Weights of a small GPT-style language model, trained from scratch on English Wikipedia: rotary positions, a variant of Muon for these matrices.
Each number is 128 + 24 x the weight over the matrix's rms, rounded and kept within 0 to 255. Layers, rows and columns count from 0. Numbers have three digits each.

# k: layer 2 attention key, 192x192, rms 0.158, rows 171-191, columns 128-191
# q: layer 2 attention query, 192x192, rms 0.153, rows 172-191, columns 128-191
# v: layer 2 attention value, 192x192, rms 0.177, rows 128-191, columns 128-191
# o: layer 2 attention output (transposed), 192x192, rms 0.162, rows 128-191, columns 128-191
# gate: layer 2 MLP gate, 320x192, rms 0.231, rows 0-10, columns 128-191
# up: layer 2 MLP up, 320x192, rms 0.24, rows 0-9, columns 128-191
# down: layer 2 MLP down (transposed), 320x192, rms 0.141, rows 0-9, columns 128-191
k171:155143108172162128099121144141096122148147142126143116101146157136093144121141117115151145131150131136125097147142118134140116162125110090087146086128099167145134096162137106120122149149131161
q172:136143160158166149141119177126133116135122146090120144142121120114123058135122133094088136122140108171106137109164105107134113147129132140116093160119144173094130123120117111102096131130121134
k172:117113132139107144133136129141125111135163152153102109181136125145154146169173128109142110118112131111141121090130112125139147102164156150093127166159125109145132145149131162152170128103148110
q173:157135100135161130115125142137148104140124133120106173117147113128142114134146107118140091153120168140084120136124121168127098132129128114131136137101125102115143138144126139114109115131118110
k173:169146171108126134154071098131111144148119121165099136137116113130107157139112169154079172112137146154173088143078146130120138142111159124157138123106109113128139121121158111122130156095145148
q174:157122156104138152118129172110118119090094095149109148101092148102128078171155127090107142101102133180126116112159097116127156124122135127110095116117140137120140114113127108130125130128146133
k174:150134093094096136152138181160120114134155145121180088127118126115133136081148113120115125119134107100124132097110121157166126121114090156137109141087116103121145129117154133116098118136077122
q175:129138140134136093112119134141089107149116167153144129116140094128155114128143125121098138146094142131132146134155121134136140140150102127130155096109100107143132122181108129159132138120163135
k175:131130093146146134131122117110135153136124135107128105134151099140108129124110140140175136123147134101105112104128136138145145118122118153150108122145152153110144133135144161160118139100090129
q176:124098129135104136103118106155128108155146106131156176120153132108188141139129139145146132101128149153148123112129102104147151136134168118122127124093147113164150140097138158130142123144130116
k176:140128110097132131162147152117123101116113121111132095166093143112124151132118151109101118122147106131096143115143117124129124140144113108158111141137123154090127083120090128134112109118135143
q177:112114104080106143169118122125132107155167164129093120096135116081142125116131130080113144133114152138142166133133132129101094133140102107163161121117106114135151109122138127122156100175097108
k177:127124115156120085090128112152140160129107159160113112127109127094122140113108157147141138121111129151190161135103133105137135137138156155082132160109141113160123100123105140096161156134148130
q178:113143118127107131094111120127091106120079081088109117107115139118132111127141128151119115130091113162120116103136129127139080122131125125104141066093095120102158130133121112122131110108144136
k178:053179091151134149155159162152164183128139154155123091111121139134103132092129135128113124128149152134116149110115120116145114114112147115154093102119125130155110133121151117132116112136117118
q179:105094116097125160137151156138093114154134121156117137121084132116126141139116121105127143122099143120140124126125107103101105149165107122143121155125103115155158068116108135137132090111127131
k179:129164162138131096133126133126112155164119178062164119121109121143124112094132170137140110130145145156130087150108132160122179124147111142140147097153173102129130119123146147098147127129100128
q180:162131124060149125135126148145112138131122135147117134142146161122128123129145167156125150136117132119145107158126160141117153161168162121149145134117135170109165145103151113133120141127133131
k180:085110123170136127100189122170094156095124111135156103108143123146153146131100078139108176130168128115093177106148133101152130066120158145128146186124110109115116133156103164138126128146128138
q181:153147090108135133134094092140157160091109098125158163120167138153116159127121133203134122176129129128143115155097157109101150124144071114167134102118107173104137148124094131107090159122165134
k181:122105168108094110159118109122129132152141150132107135131098165122142118138126143127116135152137148162107089127131129146111069112124167093094115109151107099129105122152101145133116143142082134
q182:089143138097140154144166136153162117095131123129141127117127124153160113142134109120099115148110120095103139105135131100131129101146127147125115119116138117121131182109152108144178077141143092
k182:121127130141146153116135109151110118095135111167124149116147120075102142151152115097154108134103138129113106096088123125135161158118130136158142122120172139166115112104123105116166147118123100
q183:138100122117146126127146151144097146108136092100129133105129127132149149135127105103126157117123107120157095141132124131105138169135133172143145113134151099148153143162151150119097135102115133
k183:110124081103140148144129151192132139155119146130133062130115127115162101136125146151120114125120117100136140125124127140149117109098120134151140141106132162130128106100112114119185090120155166
q184:139133132155160170116185126110120114196160126077085106124146155150155155091108102097129098118141118140153137093132175107169109126136141118136141129181131105155149189145094129149118164126109168
k184:112124098119103106127095128133158116118141127132137134150172095116117092116122175120150129117138131129135148140137120135100105103110098127131087095124159134117117092158126148103134128146151132
q185:129144090122131123096137128106157101124107114136132111165092116102134133122129132116138093126091077135152144104106093160166132164124123134087133156163134106152129101117134104104110094136104132
k185:136102142100097126154136140117114085125131163103105103116124072115085136140130117137101138164135138099097125159154118120133107137116164121132135123098115144120140116125099097144117103128157147
q186:100130130123133135119106126081121105108087115121111118125144127138163119177134099123116126133128117111064152133117137142127093159112122186153122115113075135130142139103163114170143151113128132
k186:158132129144135109130150102135130184148119152111133110110120145124102142066138128131144141137107158154137081049141149116117151129115107128168123107157134102126141140149101151140085136113124119
q187:145105125110173105113147114102136116155141183124099110096127156140113095137157136117122107130122120103162119130120188123116148099117163083104184123139116134134142143144133122133089128118101106
k187:125180124138079147124123121140147148089127112143136090136121110119114125130102087125110168131157148160110108116131136125117132154137102126133124106121123131129117092134128145135137134144165101
q188:118123172152126107136126142123115105081104158155098137111135151123094164120183123123154146118156110145154145086164169115113123131118082103168153173124096123109132123107088118105099165107126092
k188:127119120084137138130136125107108148136133156105141137188159130112175120126118152132076146165104147164160144150103139138104134127114129153105116145158111098111153115131125132151087067166113134
q189:108113168095099110123153137119120138161109113133155151121144162128161131111146173155124123131148125144093163140133134151135090109090134132145120134092136130117118147142112120089157107165123134
k189:152100147139111122102111085155134129100130114134129156133116115131135154141148091104120147134161143134121163118114137102159115140136124152118104119137146109127179113092126124106101105130131153
q190:121099196111114133141148117115115127117139165091152164133113059111091136076133119163152147120120115132164104131105152100124109125158105154167127130140156123129123103116145092123122143100125103
k190:117153137135135139084128145156173176146129114134119146119135162102131116130110142121135111158123104116100126099127118076137106136141173133126118154164100134130128156103096100130107106132158112
q191:112142125104162113147093132107093148097080130141122113155107112102152133111118117119120130138119140133119135133137131117150112135127138103103073135132117077104157121127124090140084101121134152
k191:144132153150116115048132147137151115132107118120129129110158130111131156140190096159135135138119110118140146079167070133086134147109188152087121134129152111137111138127138126124141157109106137
v128:121091166099119117155093123115148146134101124173141185105114147117080130141134142199095119122127133156109107113134142147115124111159136121117163123113139144083127099122141116137116127127211122
o128:117147121128160102136143122123140132090123087127132152136129130157173111140143084166113143151116121123139138133139122165117145140133115120119111141105134134157128168109139122164190121127141115
v129:134111159162098146135163128174102147120132080118061110178173132134104119133142115110155104161126109153146154142124123116096155143144124132126144131126161158152158132149147103115100151129144093
o129:102110120141164147116140177143144141146110093122105137135153142112167162135111133086119105110081093127082108138129113138132133119135126157140110155133183153134151124148112155138156114152098131
v130:111104107108136105119110119144158125131105126126164120113118144139132148105128121138131126139111134122138124143168138130145129109175136103108146146071130109089123140097131140143117125159153164
o130:145137139104140108098143109147104158121147112089166103118097145139105134137132103161157103141129113180157161114127114164150151133124131093102168089140129116154128157121155130112085101117133157
v131:114109131126105138123184092123128122117169145100163173130127116164095155106140154117089150106133127174150130130127155117165141111116154096152174141136134120102137171101159121112114083083165144
o131:113099153075138048149115149147158172120156155118143129117094146186108131093145120122124127181115173137128145176110085129139103112103087089094119111119128134099114109134140122092145133163135141
v132:137094121160155119151154130109110106146128122123132130118141121126140095137127115107172167155132094149119146103121152144115128146136147142102119100142132119131109105155111116117131140167116137
o132:107130129141130130113145085119120086136096116126148123093144135112132173109103132121139110123124118165119119132156115154141155096122132115128105139152143152114108113149102109114115145120128147
v133:106129143094124132124122150115138142099167094133125126109118086129111106111113118119124171123142140063149133129128158117142092135126129115137137114127149144148108125117120107131108137136108106
o133:131135112121130134121099108119120168140148165149107084114133148132099139127160097124146118142129103146133128112122114125130117130139129103114124182106135149144104104135124131128127156135132127
v134:117148113134158150104138134113162117122122151140089110081118162115106134101157148157172140123146120137146136124157120117119120138114123142130102134141110137148086106129102139129129082105119112
o134:102103115130161129112127157119129147122111141126127125100124129140111150123141153138172126117126144127109100119153122118110092150090131150145131154095106111171122121126124125149134168118138174
v135:132124100102113111169139129095102152108097106150148142112133124180092100109131088101174147104141117142126124115138147087111124111141109117149151120148060115139128108106166111134145141122132115
o135:136101123171171121125116110113117120113131179096106111123105125056122127117128124107151154146126127137155173115116089143100089128105163114100105121130110125154110089137130138126140090136136102
v136:078144116129158123142156149118116119110129152160153117118112113112115111150118127117127123131154141139133124125061151111167128164181110118125109123135150127178114100138108135137114137148102092
o136:153129152109119154130124136101089131079096143128136150122091164118148125130142126106151120128144152127146111159125093158127132120109100154074138147153117129140131129091109126166141124128146128
v137:156127126140159166130137156112105135101139110155125143127109137116138129126113063132126145142116121119119119113143133131139160163115147191103163144143143101128153150205121132110095155100115128
o137:156143146130111128113128126151090114187124117128119151172110100153146158140103116120099106106132129129109127154154082139163109157132153124141141136178130140150131117142167101108148165130121069
v138:120097094145174120109099168144144119101151204122046137101136131107140133105093134093126140146124144119131156110118124097127126137104147112110129147131130144089154119114080104106131142115134097
o138:141114100164150162129108131111122159147119141140171093111121138128062174158175179108097110105160112115107161100130115147117116108096112147153124122134104147126101099129137146139076153088147158
v139:120156105153089113108111121114135125133162120139138123146125127182121152134165113133132140163091123160133145105095101123103156089110134128118126129131160132101154103152155134093088126119095146
o139:144115148138126131151139136140139152171150128154072104132094134141127167142119124106119147143101155123104119120147120161134121123148131153108156116135117139170124094132120147087124119121104087
v140:083111142109149117086127110074154118120132164152117159104105130115145106125124126173147155107131156136139146153133125149095123153137157137115142108091139159157114144127111122109106139125161129
o140:132137133135101130122109141079096118134174101144135176134107133122125139127098128142117127100129126087106150134141139153156121146127107111150147119121138162115141131135142131123151142119146095
v141:136137127140162131155119120117139149112120148109133157137163136140129099132150149106076128114109152134106136112133140099143157136141107069138124148140113100114157121139100107141146116124119108
o141:129131103140122126183124117119145155151159116134142118122177138122134122149137114098110114129099146136138122105117124104146119110157143117144121151155115150138123141131125144139136115158132128
v142:102127135135140105144126147127122141153139136130155137101126129091141125158118121150146119083104149134150135164133150125145167139154082135129128110122100093090105105142153091133128144115101113
o142:139103145154126124138103136123107148086145127112150145095144144119117132131138102124121102139148126110120151126143127143150162160136106146155111096169139126160133104119140118138142106108095113
v143:130077163111120135122101135161136108086104133111133146122116147133134127139136124134129109141120125096109127170120072128166112150105121137137140094141136117121164148133150121128120160163131121
o143:081108101100100093116135104128130136137114141139109106150119123132128127141146112146135124113137120099127148130126130139147127123121115136144129101108130125113171137119143119131128121142142102
v144:161167145127146162117133113155156141144124133111118156135126138126168124108090120157098121154153137146093156136136148117110096108111128098157126132144137132067097086147144103127114153128150142
o144:137118152133124119116104105147150133140126131141095076150143132155119169134175134094094124129121104136130164161140190160114122108144173093130127130132123107133141132136104128157143092088115142
v145:144139138144112100147145138103091117101130104108162095099106173107118161154128115158139121139144106080117118159105099134151116131121098140124134123134094124136146120134151137108101120097117111
o145:122131122129106138153121122124133121107070164173143142146108139126131087134167139081132153144094117118188133112156146071081116151152153103128150156112121168110138149147165149133119111121142125
v146:129104111100138172127142146116089103124098127099139139138175114116116171106119115146140128120131146104081129135137146156132080127114114109177130161143138159110122128167132101124115102095139087
o146:111140120149152158127084120090127148131136132139122129125144130142134125132127145095119161139106143149128108187152141108129099132121137135135137152144115115113107165137122143103141079135093161
v147:120105139130124120112121122120131118098112134123158116133171133113118144136153140144132164116109092162148135129125109118145169169136138133141179149170110160130102097088115101113091146107104157
o147:116111160145132123107156128133121141129108140100147132108097148103125142161112138111082136154112137118111122155118108126134116186131106094144102117115098136091093109108119140133141153084119154
v148:104134125172124168127123101147114122135108103111101143111155147123092141139098157115127143119170130112102089133129126136108146102114104120126117151120136135156109139161128136143131152121148138
o148:114132130118142134127144126143112107120108115108135122128101142141110125137166108141116135124145124127116062164117139108066094115093079115125140152158161107120105168108145124092144130098103152
v149:131155148121161129125128127134084122121120159187118177177110129124103084132124153132168180140134135098154129115116163141150124099106137160172173116106144109153114095143117091091136129103149116
o149:109128139116145105160108131116114171133127143185129101083116129133150131100107177126107140135130098142130123143147118157117172148137114147137109124129157164138124117108157141125125116117141099
v150:135120137088110119144119132138186112154140143143113156129154127103151139082158125197098138167126143127143099132124112156168132107131163109098124140120140123106160118108123151137134102107104134
o150:111155122096099131128130167136182151098146141162166146129139123159115141148104111158105148116148139105147094148125138167135123110121129117114127119100153081091125154124129125118144136125120132
v151:138125116120129118163160139149133120137120114147128143161110156120134162129135119104099104097117124124137119133098122130107134114126139121094145130111131107141146147157137093128129126089139173
o151:128095124116115104127102153139101110154189118129086147139109146161113131125116110138102128125093107135173148096097130141074103098123151130103122146107138125136124156133117107083090108153118119
v152:095166141116126117104145113149113117138077157125090131132135125054129133176092129094150169134083091107149144113140114161130152108103129142117119108097164117137155145150115145146092120182121092
o152:114108139122100113148147119125156102114107118100122151091129117095149110154121123110133105135135081127066126142138114144112135124141126101100115149123154145131134116136135103126099144137106136
v153:123105134127134144138108133128160132143140112142119142135087123138150145118152124115151117120121122161124107138107125119124106140125140127151135141150093148111098157130149122135135134112132141
o153:146063105087150122124105118128166120134149132111150117140117104122118135112145156107130117130139111132110135117115132126162120138159135157150125166119176137112121162102128133141124123124128156
v154:168135134130149113110147126144109131145135140137133108142127111145140104125114112109091114124097142124110130126118127117116178134132128102096139125130125144110166124156110130138104129143116092
o154:148121140137170138141118154122115102160154101137125105137154105144114114133104111098083123108109128092150126139092120158196162121172129090125172096120121099167159155151131131121127161163115128
v155:159142193136137141146136133141107123134115132148128133119135134086122128119113127121113138141085114128151104151163120122130132086143114079139112135106142144099116125117088120114113125119120133
o155:164135154152148145175097118121142137145157134135134100122155131136101113139117137089091159114137096128141153129128120143113149143150120112130143148115130131161138125137115155109064096142117144
v156:149159154118136097115141156122140150113136109163140111118103132160092122109105120137140121153154136158133113149150152133131154133093137121118116135130129130098105108149134118114121187114153129
o156:119134158124106094090109157150116144175120111159156120103107080080136133184150165146135158174088134136120155119115145114144126122127123127124124135116181137169175102123141136135110146132120141
v157:140120094093126157115136095133111139147144124096108131134144145122134108106108147122163091172142114090114123166158166134124151158135134118113119143134143156137127154116132119110109135130108142
o157:101132098158113140117128127136167105156157119118128074151139133158155110143132190143130075113111127151145095120122179129140121114120122155148120126114166132123123178131112132122148112132133105
v158:137121106141136110140137105122117110132146117152136129104140138129133146132171095153109131162069092159124164103119107131141143124105154141130110154140114144144147114128128125165135113120112131
o158:116099119098105081123124141138102118148104154106097164113112107146167133110130095136150120133158119107137123134138153135183153148137112128092137129135137106113111133139109099131106129148133123
v159:134131119128117117118124110110162139184142111151131098114120125070138147125167145117146135119179127130091109141112114117124122140121121165134129133113120153110119112092146138104123132122182121
o159:133119090113129115095131141143122100140138114132157127135139117130117108140144130135127129109119129172109106127120144138139117121097141124163122115138158171110118110118146112134098111122117127
v160:148136148152142114119091180149136104106140110141088158094112130091139152118123118132105128139112128139120114065148129116150136155140112116104128139120123150174125168132121115149151122109130131
o160:180140158126104115155134145139113157156100087127142173172129132149125159114160100150117105105085102080115126139122110127108126124129158150072127138131103157147100125125139103080117130108153095
v161:139142170156123141130094097156107117113115163131108142111108131128134138122098104145111143142089107134108125129155124155123118161089108106122117126116131133106131094174127124108128109128159119
o161:138112159159108140126139153134120148124122067099177129139150125154142182102124114105131148116118115116128139159147137148105159115124140083141130135133135173135129120140146133110090118143122177
v162:149148110138155127119110094128146092144119108149121123132172097139137131134110161142159132156138109144178131118104174121118093140100126128077126136095088118120113154125130166152140125166152111
o162:137139105098120111194125146135095111141124140142139109126152116111105132127099101138114075163140125139090156142137086101097129148144095140130091122145123110108127126122131118144113136098145148
v163:171088147151153117091157128118130129145157090143136140122129095101128128158129138136149133110132149124149102160105140136131169146136180185109103161092159124157148098114075106120145121124104119
o163:137146154121131142142075150123180153091154142144119164129157162151151156124108145151080121132143131152163085144155145103158105144123092132134138145115166164102136155112124128158101150142132105
v164:134132119149149120147110101160152134133154110065164149134140143115163088163098149149109100135123107117153124131127096117101132101118159147088141143091135154113130113121120146124098128126146152
o164:129175129143155128134092093152141151147123102130106138132125129092119147132129118148115115116118121096153137125081128168128134120135126120136149090093146102129133140130125095134109147144099133
v165:100119111120145133117171114138170128128115124141158150145143143140095148129158128101091131096087127129106111184121128132104130126153134177163138114113149122124088124090118111146094097111108141
o165:122157124141133117156137141111102089064168124152138144119128122161120132109121109133118120134133150141122123101153128104122134147148055140158143106149155118142119130119121165155182130154138095
v166:166123073099102150108133165121154126132157110126120130094147132109107109109108179139118118132112145171127127126115100169134132112136158130127098155116131131134156111141119127147140090117114137
o166:162175139131112133126125141158153158142104106130148113162109132165088145128140134130159122114128145154103144148124140138093104159104134116129114126107127142118123136078154096141134130116144163
v167:153098142110160115136150131121119142156114089119093148156114119102157141121120154146153103138140114129146117130122152123123120109122144158111139148125110184121161120161120176127147079127104154
o167:151142143108148071145127161132153153142096132172134134138128140097148154147120167122098120103103160142119144152107115110116132144114174118107162131139137123131125178107168095127118147142088096
v168:112136092158141099135141133154118127137116132106121139148167124115103142113125106133134140115126128147127124112159095098096154089140090122119156117137162134116108143167173093139128136119129134
o168:135100135135114128174136130184127171157140134126096128146138148137145132134120126115135108099106138116163127096137106148135141129143121144098122139130126114166109105149143143125120088116109091
v169:121092133147155154092150129147114118126147159114091074136137129134117128133110132191086120132100115151145157112118110091118148126106133131130174120104120162141123124131137114149088137109123163
o169:093113096149148087111109110153151148127100092136099126118127118160140129148111139154138093113155123137099109134128160111151172124121075118108156137106143130160090095097129146131123165117112157
v170:122134134139139171108111124128132153168162149136117135121144140105141144108129120127117138144077150139120127121128107166154150120059107138135125146105169122146149126166133179099165130183160122
o170:112140142130063158131162130133146101168133099145116113147102120145138151133167150149139130131144125105112141130114123153135152089115111116155133120132137139124077072160108155103119103137132151
v171:107132165147116131107147130135157123144103098067125118115138146153096119096135102111132111111134099146154118142124129112120116135139117118106129124141147087106116145134135149113108132141122145
o171:091129128149130143061139136122149158130173114098135141157097140109132175147122122129132099144136124131086110132123138125138145127130107145143166157105116090140139135123127121121200138112137106
v172:127116151089145118130134138135133104114132113135173157148082146138172154149150139086116146125124136142127151104088130122143108159110132109133155138090150134146131133166125107157139136115089157
o172:151173131111123106131127132120137121117148119132130109149114135122129139086150143143125121134149139114138129123099148164109096147138125115086179123148131136132143164108097147108124150107116121
v173:139135132146136137155137143101131124171133127145144128080145158099161146138109120121141134119140153153146107060110094130120154134122146147113107129179112161153139084159115160100137145132145093
o173:142132136107122152114129117144164114133095080130120163102113123120137155136119133101088158101122139100065120110117138090139114109114120147096133117144120174108103121125104108138116138123142146
v174:087139169116111097099141152098152088148164125108107139079141145099148145118151130125096119098123131139125122104122114116124153140128155150094119151091107116078135135153085156145105129137147140
o174:112114148153127136118119156150129112115125091136136140143131192171139165095159107126133095105103140152116125090105100146150159136125141115095162150141131159132117122097132123143091151151141127
v175:154100124158136123105138140120147163122109117112113135114133125108119133101116148105109101137141159117117155145143115129101140154051181128119120152132150154136176102130168110121132110122136151
o175:085138169124133137132144102123118180120130152150117105174147126135125123110128146128079139114111127146131154130099138066120116133136109091116156141103131154139167156137161109158136167119131090
v176:138135111182156136125138129147123162120158151186113126142102166141123154129077136126139152116132123118123130109147086121122096112138083144138143141140117132149148111136138088107143085149098137
o176:134130142112114138125127122146150123126116150095114110141136116101119116129125121121144130150102091132142156141123138123118129115131154150119146133140101131123130134125131099137128107158105160
v177:125123119165154135063109115117093140136136112139156117119113155112128131126138120146140132147125156140129153137174104100107131147106139085136104122110136100137135118105141124158157134106138086
o177:135129128118116173151131125124138154125150143092119093150113168129179141126145136122111121132152137166128148114085129103151166159119119114104129129100127125137180137148134096125075127119116130
v178:132125080118149146116110140126105140092138114126142111142131128150118132115146118101139131102139127102092128107158132143160131128108165113140111081125122100144108121108158127127096144114136106
o178:096132128108131158133099135155106123142131091080156117136131160126120115143122149119152109112133162141126095155171119142102105105147078075116111123120124137154158117150111136127138127119116093
v179:142113129122130129145129120078144083127161093118112099115146120119149142142115160088131108158119134135120130091110089137127129164092144129152151139163144123124156146142080150134145133157113105
o179:131136083159160152171140108132132135152137105148141125095141109135105157140121129149167124105105127116125079102114120123139114116101156108105161139128135144125126111126120136127144147130151130
v180:124148147133164135157137125111141148136109112146191116122083138158137131145159091169138113137124135129110061132148156139127156121118149139096111151127136106129086123111110140148158091148137098
o180:140129120128172139155120164134117110116120142133170123113112147117178139112099118147130127194140133140163134124141173112125168142184136133140143104126137180163136128127148139160145118165098130
v181:118113124107093110107095105142062115093112155135129125126153112138127170131140070163090107108134114156124107116115094155099110123146130133151177124139116140173107121098144108139154154100127091
o181:104111145139136125138157126124106127125110084111119127138091129131157125130121112142148155147128119116143136162104143133106118140111154115144101061112124106122127165093135152104120117136101110
v182:124124122104150073147123105121126143122148137103103115159129093105124129105177113108158123105133156122152109147133140170122136160139182150145118114110094122154160154149157155126182118130123104
o182:128163080102149152142133108144079117126111104101133141140123161142126110131126132162133124133120128139153118110103123147135120136132137155174109128183112160124144172127149128094089076137138126
v183:112159106123125106125081104119148156143153150108108138127097112140116094094151093162122164149109068139135123137132144136164139151116101145130130112109102066133131147143126123154140134119136108
o183:164138131079081135161108157119110092142159124120137132139068115151128145119100160127156124120122072111120092135116101129175119183107140125138119129137116135167115136161148124126129110117153129
v184:137138123165126152120101128116125165102189150118088132127148176110147095120121164131109130085141116115117143132145122096150142131133114095116098122147139180166123140172108093115163097155137106
o184:141149106142113148169120147126165135160131147083097125128156145145111113137117100124115126076126103105073104132122142131156133102099110104162143119107117180153108123130137142128129147132118147
v185:149109082098100138148176137102116134146160119123132174113118134139155107131130153114105112102125112114119091129112139125123123177168151142121123126128154145139100130139089125148144099096155151
o185:127152110135115146117137134116124130096131117104095101163179117136133105093138092162107092129142151124127117117129144124118141128109113126178174135169180162122093156142072106137162138117142137
v186:125098096135147099109119088137173162185105121110132147133116161115099167137164086124136090113148126136144142126142129146162117153157152119099121137115136131124124113100098146126139161140140157
o186:119142115152117127110130122148193105107148147108144149130121152134124135131132123160131099145138111160130129124092120140113147138127141114116135090112141127142122131142104158126120126138126120
v187:140097153150154159126110169142123117142161175127143121118114126087137152126134134133130146117127141140111114113106073070124115143122130128100126142146124140131134125098155147133127109125128108
o187:136112082153093157104186147150138137126117097108123134133136141130134114129117144136105139112130134171120113168124108102125142148128131125136103122142113166124156099094142158143108152122138116
v188:110090138131133094139126138134098122126113139169148121147135120110124150143089156140117120151103120188100103091135093133150124120122119126130105138099117095102124094120097098176109121117148135
o188:135159152106141157132138126130123109120152115109117126102133130158118152113104131145156144150086143090142130138109129146139149117162134126145134092124161120122120138138098136110112100121164140
v189:111123112117141120111158118110186202117144150120164133151110117103151170161122129148128123110153115105131214128083150149117171126171126123134149119127147113121142127114114139150129149154091109
o189:136171078104132132128144101100173156133116163117110125116129124132120110141126094162116113097160173130127157122113167112117179145150106148147149123143099130083116158166138133206123118115111113
v190:093097158137116103116143136094117110112139128088120124143143140170156077149125101133128169108102137153096151125166159138145130127105153101134166114112154187168136123176129150100116130135082119
o190:090130160091101130075138114110145145122156099158166160126133138162150140113116121148140147105115147116094076116151136124146118142121079119087142133112123154126094139147106145120119157138144127
v191:124133128141124124110083145145135117130128106135117159070108106076118155169108120155108133141126169137102134161139122135137089155087165081075129131127091166118132119151143153166103094148115112
o191:132119146106108160134093159132165142094105113122146150142116126110115170148124106115128146142114131154130172144128107141119143133136119118119103167109091106123153132089122150173101145137132165
gate0:099136122160086135089146096080148090098157137113131127145150123111098125118112166153100108130106180109082140132141138116084103123141106156175092167118107130106120125140097115155124183137148131
up0:113127121161109123199126144144158163126117127107108109124085116155151138135135132161137154081061113112125097132132157109149117133139153079130145117123088168131106130099146104122097133137134127
down0:125144142134157112127114081138116141112110096113141172126101139125148123112142108117109108157131103166145117141133146077089125097106128112099154129174144160103121129100138132120115135105123145
gate1:149117138133156130091099150149155113148134140121116157080156104128114113147141140125055062139130128131153132098104103117117161107165155102121107163126127098101111138128120147121160152118122153
up1:125116149144126109145142095140163177137116119179134144139103137106135132115130127107167149105163127162133130134129114136148140131135104127117144154119127122111168102122112146115106146127112149
down1:136115107136134107120142145144154118100114154160101136111114155123153128117126111122141092145128141124137129124057141110100147117105128123142092150106115116153147145132118142105099111154111125
gate2:097123108123198116132104148153114178128145131162120125111083141110127118087125140128131143099113131105130140076107129144155142158147111154155166122098106092094096101149123113159133131105114084
up2:110127097174150148152187132128102148142133113160145122144106120157123120132136131117119154141129121084174130066131134125142089172126156130127161103101124118115086145138148147103121144093123135
down2:158160131121123118104109098065131113127119118107132158107134123132145151112155162117101056115125086122102148125181134134139167117097132147149125130179170150115127180139148123124117113127142165
gate3:088139081131110106118128080128141119162133131105132164111115150139119131144118122128139131122121116128151132104115168110115119138162101087103171113140131078118124183103145155155185105098109115
up3:159141146144150148133140157095134130144106131155074127150112134096130124111100170143128166101139101153121093118126142114126139164117142145127080114133149136129133101155121105143126142104133137
down3:117135111108096102150130099162090121097126113110179142114142144159144134152135085133126083146116153114146180154141115137115114099120092113141164141131111116096141163108146128094160110150109119
gate4:162112119120122078128095112143094114121155141160120090127144151129138124085123191103075118153079131110143078133088179170135117116105122095134148123099105138101093140078148082103113108154132141
up4:115108182135146127092131192169136105151126092172134174120135121120147132115122137128141156103163113135120168150156135164163120095171132147133091131093130140149150106183132097131126077137152166
down4:131111134115187149109090122149135128131124124118150144105146114119163105163108153131126175123125115137129172110140151158119101139128082165127097160096155100150112131141179119132171086129141145
gate5:119081144098128153163139126134102117134101116105169149152129073132152113119129122131145138168143113099149137130165140136148119126088170139119093113156152096086156162185153122159186123110141111
up5:100112074110141161110111105085138114151187137171101115130130110159098149154126155179131149116111140113125101077096176148153143113118103103100115118112140115162135154164175123127081132125115128
down5:161122119097115090110166165122114106142111146128107117086148116107119135137154153114117068104149128116130114147131120091113122103084161118128146156099120157096166116125148155108130140165165132
gate6:085124118125159140132126079147177148164096182141126122165152135125134156127125137105091115103135124129124129144123131137138150093088124148136086139155136156134123130101147130146120094128126161
up6:133103138122162132137176141108116189137110124149164135105140135157160177109176149148140169120136152116172145120123144096155112079105122092114164150122130140136124170148155144148091115127095116
down6:145143141137092126150140147114157131169166139114132130121126132137149149142122112137121142176167123098123129080120157126115173128099125126137144129116134068106151152144174124073140144127131127
gate7:150097121137084093108166082161151124153114141124123152104129118120124100134111113140150125105125121119123141108172125112116112185087141119133146142143111124173126109135142122160145153128146096
up7:147127139138080113118108151131108142129085110104131120092129125159130107145117109080160102105119109151127118130118148120127103148139144073150117152147138137103095136059104158142141140142100134
down7:164108118119143103111130121117118146137140106131129125103084127134109092125138166135132120123135099115129127085153146117136124134151141120109109150111100085193125105122119136188092173139137137
gate8:153117101138129145139146137128146117127174109165147095106183181092115120091127091122104072116173138150078095111143113156124152129166104143114119154141156134149153135153121144159117152136160185
up8:107123176092133120132091090125141152148158113113117105107095112180136117148150108142146123108124128139148101110104158096146104154105113103108120109132096139130097134169130129132147113156106123
down8:135147149132136087150112114143121104120126077148141096141083148088082112122126160076100140110122130156157122157103127088111137108115098104150102102103135074099089130167107101141147092118116118
gate9:159156137122118154090155142179114155182124146143094121123122113166118079125116125146138109030190161117146115153098127142191134089162115150121160146125116146107133106147146150165148105087099107
up9:061132137155116136121104114126110083135151137165072116065185142125121155133150147105118122083117116096127126095105110119121096161171082169151125133095137093176101119138155149151109089109121128
down9:100100130117131134182109123128064131111124171110120161092136120117151142108106110140157181185150135161098117137146122131077144146104120099147103089108130134113109138127140155113159137107174147
gate10:122137123096088109134116174121157163103106137152164140113137109124150169094124121144091161148113120105115150113161111118106135113097103156122192123115129155119146111124134163105135170142164142